Weights of a small GPT-style language model, trained from scratch on English Wikipedia: RMSNorm before each block, rotary positions.
Each number is 500 + 40 x the weight over the matrix's rms, rounded and kept within 0 to 999. Layers, rows and columns count from 0. Numbers have three digits each.

# layer 2 attention value, 160x160, rms 0.118, rows 151-159, columns 0-159
538446501493549493548542522465508509481522515470447514436446488563467542497525511485534514490446556531494509499487499485470482437533534502507504518493547568525501481544494540502484547565566485471542466567525459513463488517438481494528543510522473488517483471474490518495484545569475496458488502494482475517469522486483509439482525491515498490560390537516509489544532465499465502479493512474501547538488476501495519489559498505473499454492533510539434514547520481475456513488537464
518474403506478477493537511479514519493510504479493510459443494533533532493539492472505518512533479522524501523470542521458486481524526495524492561541530521520596468520556538481483473569505538484513476509466486518506510473459448503490470427496460522496478509563414526449514480540433473454438555507407489499464526516490506489516483495493521522562543496517476505506499530520436512461447555474538563530529477472536471485541487511552522423472548489497487532535531523516526488520466515
501448378474521495517493512492467508553492495516504514451469490455445465449463468511542432467550459524535514535490470500486489515482527552491454514541416531515591462493573532478541403476495480481476472492389448509516481451477474483446490495472490483497517507517433462452471483495470422522458505485428453488483551497494493514525527493465470584546506483528486519549498445521461500443489511520537525430486500611496506466472481549530474428424609495463580595536560479554471456515567547
515454496500494502540488415523417530513441470468516545538521491536513508539473498505524480522425602477456555486481462523524521524547512469486515468468536526456472490492458559505570492494508413483566503512483525481424505494506507498521438518508498453430544460515522411542488552484558512523489458470515533426518500472491501475482448483511540519461461511518472487523546493521439536523545497503445510508476414443433464500466516476490462510519510496475508490466491525504485523480488541
492520481530465517464459520511534456496503503526468479505471497500511553439588502558530548466541506476547458537470494451496456455567546500467549473558583494532547482564525476488480513546560506552521465565522539523552498484448485478528513432468488537540459530537545549457514501548514435452501537520465473552520492485472473449508521510542415493483503509517523485424508505487483473488430488512517540504530490526514490482534506496477485479464476530525477506578520515468499477482482429
465460489534507459488495494474433475494506514501509540482465492503439505497541463469471503454527491530465583499484476550442537509554496542466468528534515540510503560474500478501483552549540493507502492490476446494499534533507493489494535467511457516477528424457451444481505490530535469478461490481501462478514531515522499492530472451470475573544426505467559472497520452486519514442476521503471568471456459511502527526518526531518449457512616514453477502470458480514442531441505515
429476501475524505549529475436426486522504507529481498440477576504466450506502458443529536473511513531522554467512442508434551511470505542531461513447442554501507480471500527459434506480479547490502516445431466459541525527535525434562512566477462451514579398449467435546473518535498469495507492502491428504505560574457522524486524466487476504506469503483549482573505451443517544477497507463510489510452483564528548513525510516505515467532615514468521524501449468508461438504507516
576446533524525479438534453527485541521519482442475512500542464483485491488493530517491519498481542521410570510509464544496459578549489489489491514515490511406466541471480487521521520529491525548494558478519476498512484548529510509544490522503515510477558444457514456498472488505493523556483492499552509440526510428467545485476471493473477524484395487503553505587531462528520495499517536480488490495477483510498509516509564494497508491512555482483507517464434563479481525482529547
474540495511469477506493542532563468465513476496470480480462498499506535494588506501486485468531491516539428477531488485519424481522559467473472484528553475535498471568529473498474529509553507510477463586525492508499489476474473525497566476482519536540407537541521560493511514502481480496442526519454503536461460520505486510543531535538472426493515536461480511409511536492513462463492483481517484523502493457512461496515456450493499521462458508541475502568561464482520485505440405
# layer 2 attention output (transposed), 320x160, rms 0.121, rows 279-287,311-319, columns 0-159
483523519481516511514443414524494518458485473505506518535482463479578494501495436487518526517505506520473509528557547525467515525526490523486540508448546493491516527471566535486550491476463477504474478506475479453499484510483516541484424481544504486453476464467484523433465487501585480443494490504532527455468501450491519483381500439481509468560497442467521492533576552474509497468496542487561540474497511457532471476519583469480546507496484421508556513494466553504484480502489550
470519550558481514501479447497527465481503481499508533526538466508544488500499443507512488485488529558481495493510547549445512512522454528486514516442541536520461460478535530514529511490508491480451504507474518479469509523486492585474484550491474501514516401514507518458486521539532517513478482505529522506445499482489460501324531434486468467510461482478452508484487502488547505478477549484527507465441543421521461529520593452487535587432504409466538483529497559523484506474462528
509519518552420524505493506494551455504523538537504525514554551506562517540425522471510526436514509570450429466469480516510459491523457518564521482529575520515504451534518478498525508525555511526519589534511485492433482476519552551486445513482464536537476433539474559447523471518499545487495585528522531465482532499476480496519491458506494534454526494483478527494497522505565501505489526536490467533455513361466493541511555464550501545429534466463574489485459436495531574469482478
467477498456524491452569497506489501562481496535450491519484506528545496438488499590443494464505478543537579493534508481538515485478490500555528518512545435532592488523521537469502525508475490516505527470466524447450481545473473489504489472490532535465445507487533538504413495511541532538530546618539515474499467554504492503463517463517502571514529474481612510536446506502457487483583440491549495518506497555493503528472424591493461474499559471511522531457490512502456470435484477
523562527510516547495467489496539507500504519421510502478471526522396542486550465435542512552497477461491499533504535500434502501503506521470466567481519515489474521423469521498543466508510533442460418543479477539542561480463533531515527522512542446484540470459436480481475537483528408464528475461461526464477517507462509461373465454500495403503484511497483499448520506452529461532503590475500506477480520457528456489529562456477511604477488478471525493540520528584531457517499505
481522501511521519475570499521455459539524550462463481482536512485523490449503497501479472530525466576545534569575513524531513503463453519459565533560556458523519478498508548469475501486505472507452470546505503416523445498467468532458484532507551523471460442549530543424457472540601556507520516501532510476498493510487526516284530434452427485464474416515528475428494544526475485462559471446540542480413469464453423525493505541466516559454520504522514517500493503543544479476439538
486489475522483482571551497506487459483503551518509515472590509444608537578463569529460534425481488559468475518530503514566480495525503490539556514566514477532542474517540499498537518497461421532523557525526507457414423489548509510472458525532479557534446523508504571423521489568539568468447516514520506425469539471499530473540538468454489556516503498527541498518515512530494535499464456545522528524454449461485489470468544471531504473482498497522530513430472455429524509507486490
491471530499497508504529453523416455525547519604441463509504483425548464493490521542447524453505482520571502509538511512537539483462523508519541424531502498524543478538559507473429490490468474550547568489528443462512438503444453486489437464465503550424428532536605500569509457452515586505554516486582488452553444528491529537546505453496517566460484476476504519558480501503446495452507456490542506486464458518426492517460414560521507480553462498514493490424486473509481452466466491
509543500499541534506431490498561553469474474416542491511484490518437533505545447444568479576477476462507499510502540515441531524547508483429469547459494486465470549420452532516532492493526528444467409509492503504507547526510517505513544487523511427524570472456421478463452548522512417477513488466462488558491504483498493471339491482496496413515471497529465479469550523452537499514518554486495503458498526480553484499503559444473526532489504470501497503548497544531523506536541555
519534540504530490546472437573496534480448482485511517542535520469568508504544461513550487535544467522541485568532533508481507518518496479474521539485553441477487486473493546501526494468493434484447478505478556456493497533469476560495457501509523485495487521501502507461493510478527514469500454486470502556511505460533505523378538500459496504509508437469527489462542551458501496482512512441555510475495496486493447515544530489501497579466481430497512518512493573496534477489516490
486505516575500524490484431526529503508505490497507516546545500481528534517512486529521468516494475527505503543535550530472497544525453507486490503432552517503449492505506517486488502486510468433447429518479565461501539518482477615491525549477506447487544437511550484493468524520536517516523464489508551526461491478486449520320518426470464480490488456508463484475470513481500468486494532430543459448440509458516425547484522469431513580421496442489457472533521522526496482504491497
506465494548420559474509544487460477472538547498492532553532534488506524533441509482500504446527509502441500537430501483542489546526474542530484479526609531496453523556430491482482501546584471437488461532544490521545514448467501538502501465475539436514576480528512484509520513507527511487554521465520562472483532484487464470482523429488495454486532497564440561433450523532492450487508512470546496522464513436447455540545461481477470539448525444484460415546519435486501566516483448
480455546462542509431538409511537518514420530487509488520468539498515436452477434527447473467527467465504505503498522491465553522488527507518500567518540444549549470479493516473535509527430516475523529446435535459472473505535426475502481507494508533462449504496571545523460497540519552518557554609485579521528465530462481525484512492468537506508478485485522497489509489478551521488490454473535474485505483519471495477515520583468523469519587494537488535529497501521528465462513516
539590547512537520551494537504522465470520484477496478468553502500453551506551534485556510512489456530520497506526505478487517491504473502475492564482487504497478504459495512476525458460521536516447495571481457567498516530440519529488548529488551448479513491460442487450500499475488428475486464457499485468496469511507538497409454446513452483490471464450528503475477504440542441502510538488504555512502482462526473541497503459522488580473448490451558509458468553587502493476472479
493499526517513544453547493531455496529494552455510457531534541464511486454508471485475480524533480547531497580534543559515506520460447523421526533543561486524488465508475575501470489472515492459403462532488485443509453491439444559467509543456513500489507475521538533434463468584562530534540510515534523505528478499489451508248511384440450473459469473538479501440464541481541475445583514434524535482459442463392412490525490519427545532456497507526516520555514521557552476504460543
490445472545481510513548543518392482500472522466503526564534527500539532508479479505469530437463569508451505573449507495595455489495532505504514490572546484515479495506442542509476521518498414466504529549528518521514489459482466524501459506517491498563514591528496507473558522532486563526517473500485510445487535448525499494487613461428481510502509516575484510472456490568465497502484457472542523497428507518399430467511470467539506512489471520515460474489522455401518507527502480
433461534477486532481518424494456501548476554540507485504449540409462450436497466505455470503547522507566495499485525530469569503449532456468489463570508513497527469514536515488533476528473477553532570451552474421531448504520471462474476509535508574439445483509628528536475478502505583528572592506546512488540467546485497509491453484528559499473531507516471527511543491502481549460501494513533472482482457510394502468482477590499536493550533493522479510514489471506495403502456533
552578507493550495529418485522560511478508446488511479483533442522498551534534514482568510534462424520539500484573525500452514503531471505447531533451461477492516509429495526505500499459510543479465424528489488487474515570463521527512527496487507441508522453474410497456468504483510441458478467442492459538474486497511515513360483473477461502492464467499501461508490535440521467497524546474516519476498511459572479558476536440494499542479457473477516500469484528532528549503501517
# layer 2 MLP gate, 512x160, rms 0.14, rows 0-4, columns 0-159
483516508513436442460479462528473532546461490528492438528585512379508469517451615620516484514488473543517487445486512534548533500508550504483491479500551382521622492515460530509543509523540493530517459555532494464520459462489445445481553529504490547511515553495488479437524507478502565522566471518504448522460563516427517491506557446603497479492528496468449491496514598528501479526579545512512442571519488513499503488561466427532474508504444563525453493493477505498481503565462514
543495479502559498530476489510524516453521545477422543509456535454521434550402426529448481495500499555518496589474430495497544509487466461489478490502419433545443492495550454533543490558549517523501561532507546509488560509528487508525453429531483446530535571421483462503471530408494517510466547572540499514509551555539453489480511495505436527488501569498526500483482533534484518545474519483510464568523467440525484557479401479512427414438509494514503493528563437506420453516501373
485505490566471534423469537461587448518459556464475506564446488462506520484478502479481492511524514534491506517401537546532527519508522478547523478497530464485512472529599517506579504505515491470546516499525503549492562494497530593538494512477507575513496597545481518478521527505501522427529552519530400536471459463536475460536538416540508463600490460550591466473564523600477478559483504540498514544538520476498542412473495529503418449483440537505455539458442463572533569510530600
444458495507464484517485484433508549517471477475526496510433481476457510504509504489505516501532498455538489499480419518468505493564501531485492521484506533503516492512495486574485545543471572520483533477444487478493523551509481496499487490564448515447498488502526529534579477504536520541477529488518482444504482452513468488482475502510513478537495552527457540520503431545506532461461525513517492454539543471539506537501496508484503522488495507472477461533510476500438445498515520
493473535442467536528492502538528553502465394458524510527543549416506434404561506493431531490497450536425507528430452495560372498483520477479474470506517481595473507498531523592501520532503480451544512516558472517513489518466550451506544574497508560455547533532454442422520550482492427475502417521474494522453517492481448517509549524503566601498553542510553517443441484492555537488453481615460474545513499543493464459491481581543524436481528471520540563531493520512546504427503480
# layer 2 MLP up, 512x160, rms 0.134, rows 0-4, columns 0-159
525479463506548481499559528499486439506489501447526509460456501606453540522540454523476479511486537507544522531500426504430499527571522541520494496475487558451522457505437450519453460440459471486513458471501527529488528441541507514531467497545457482525498428493511557505506570524560460519443516516527533537522439479598482507471491574444499507527487474553494536538505455464448495489483445485503511437493500514521565509440606549427470434532507434412511544483501504434521512456521541
471457481502495585489442480497503570464528516471491511538534516486517445516508471512453472452497414516468531534538453482462532444556590544483537491528417440503435440524472497536501526478533469492519501503521561427535526477485447510473521470566494447545461592499554470512433532377504503492490489521488482505513562522585507598449535480525487513514508518516467525572483553471461561546475502494510513615517534455396482527487480490556462446495541478587508542571553455525500546505474448
429473432482443510506517573424482508555400543459542566506519577520493494514509533465485533539555536500524501443502500493525555515437481502514581534512518544489474535482569531445523551515576532468459563522434524515529480505479472498538491477499526504486565467498447525450537454495492464463479443520453488580554530429527533452474483456513462520514520487524523523499486513568454490466496468487485494531498517449492517480479505485476433489482475559469509537522401426515477481461498604
496447458541495529542559540505503460532454472527511512492508486501554489523499504525472516469475517485583467484487509544535435493443454504519531506527479503526492450467489481524483538489522513477492554509466494500461543485501490548497485432494488504540460562544528559446487461510467520473510509471533510524464523492518494576485518515444496477525563533556459570544511487502492499437496508542514453538448495500466482493495513517509468484514570515462522520464497573447452485458462530
529466583444536550541528471507464500529465423479578580558547494460505438406548492480340567539487431518483538559454469523531398557492489493488472472530503479518543488458561502574505489527468530445561509521481512479545529564484467464515579588516485545500530474520403433443476517458489441532479447546503516555458539519519473509502557496504536605478495491498570520377442508537597490483500454583447461523479473548470426500504481542491523484461502474521524560517441587471548501465490471
# layer 2 MLP down (transposed), 512x160, rms 0.125, rows 0-3, columns 0-159
527486492506476461465502487497528464520480567484523505509491467566492463499516513503482508536507547457487465528572541471506461473504530448521459459435519537468480559554492579509487527492445497534581555404496530515522550520536555428554468506511486488475517410516526530558455504491530490482429533480495453427461486545471434498641474535478507536539503530564445551476463468481451546480462509514475531506504517576516507448488557566532526446503457547482527533465475472484489506560433508
468494440486517514551518514425459518437556536447460484593477543487465568458509439489414488577515465517557532520582481505461558486534499496513565496520463480527524468512529556533546491471513481482447403525536593453507541524512446495449458456470449443441509545503467445492433465465524451522540506546452490562428500544497492459469483507508555463569486553568495479561504530460544499454522539408495509442413547508523428613434509545554543480493451505490521548538564470558527497447491412
412366501453487490488460489544451508484459549514498514488558582498539581532544471452485505566444559471538501527535503529501500524437465523506518558488550509509520541430488514535526512528592478434418533534494457522479471537523468500486542461503470547482484490474512452517470479466506482529419488421458474515543523516495535480395504533528535533579490515467456530492504536451541459455449526469494494475509513477518498535532425478503458481410493524539525511491491549499470435537470481
505473506493482468559512488506523463546522510526504530504456473506512569526490501496494468496506511531507454522465452506481507493532544471496454487479461557507515432498456489477531505608469458522490541481478478502496539524519511525465476514548504494553500521524492478496494504498468541493478462495490523460533494484505536485417467480514547471487511533513512528574494513549528527502524485516511474508501537551498526485485527527486497510509434498522478459503471568492516480491528545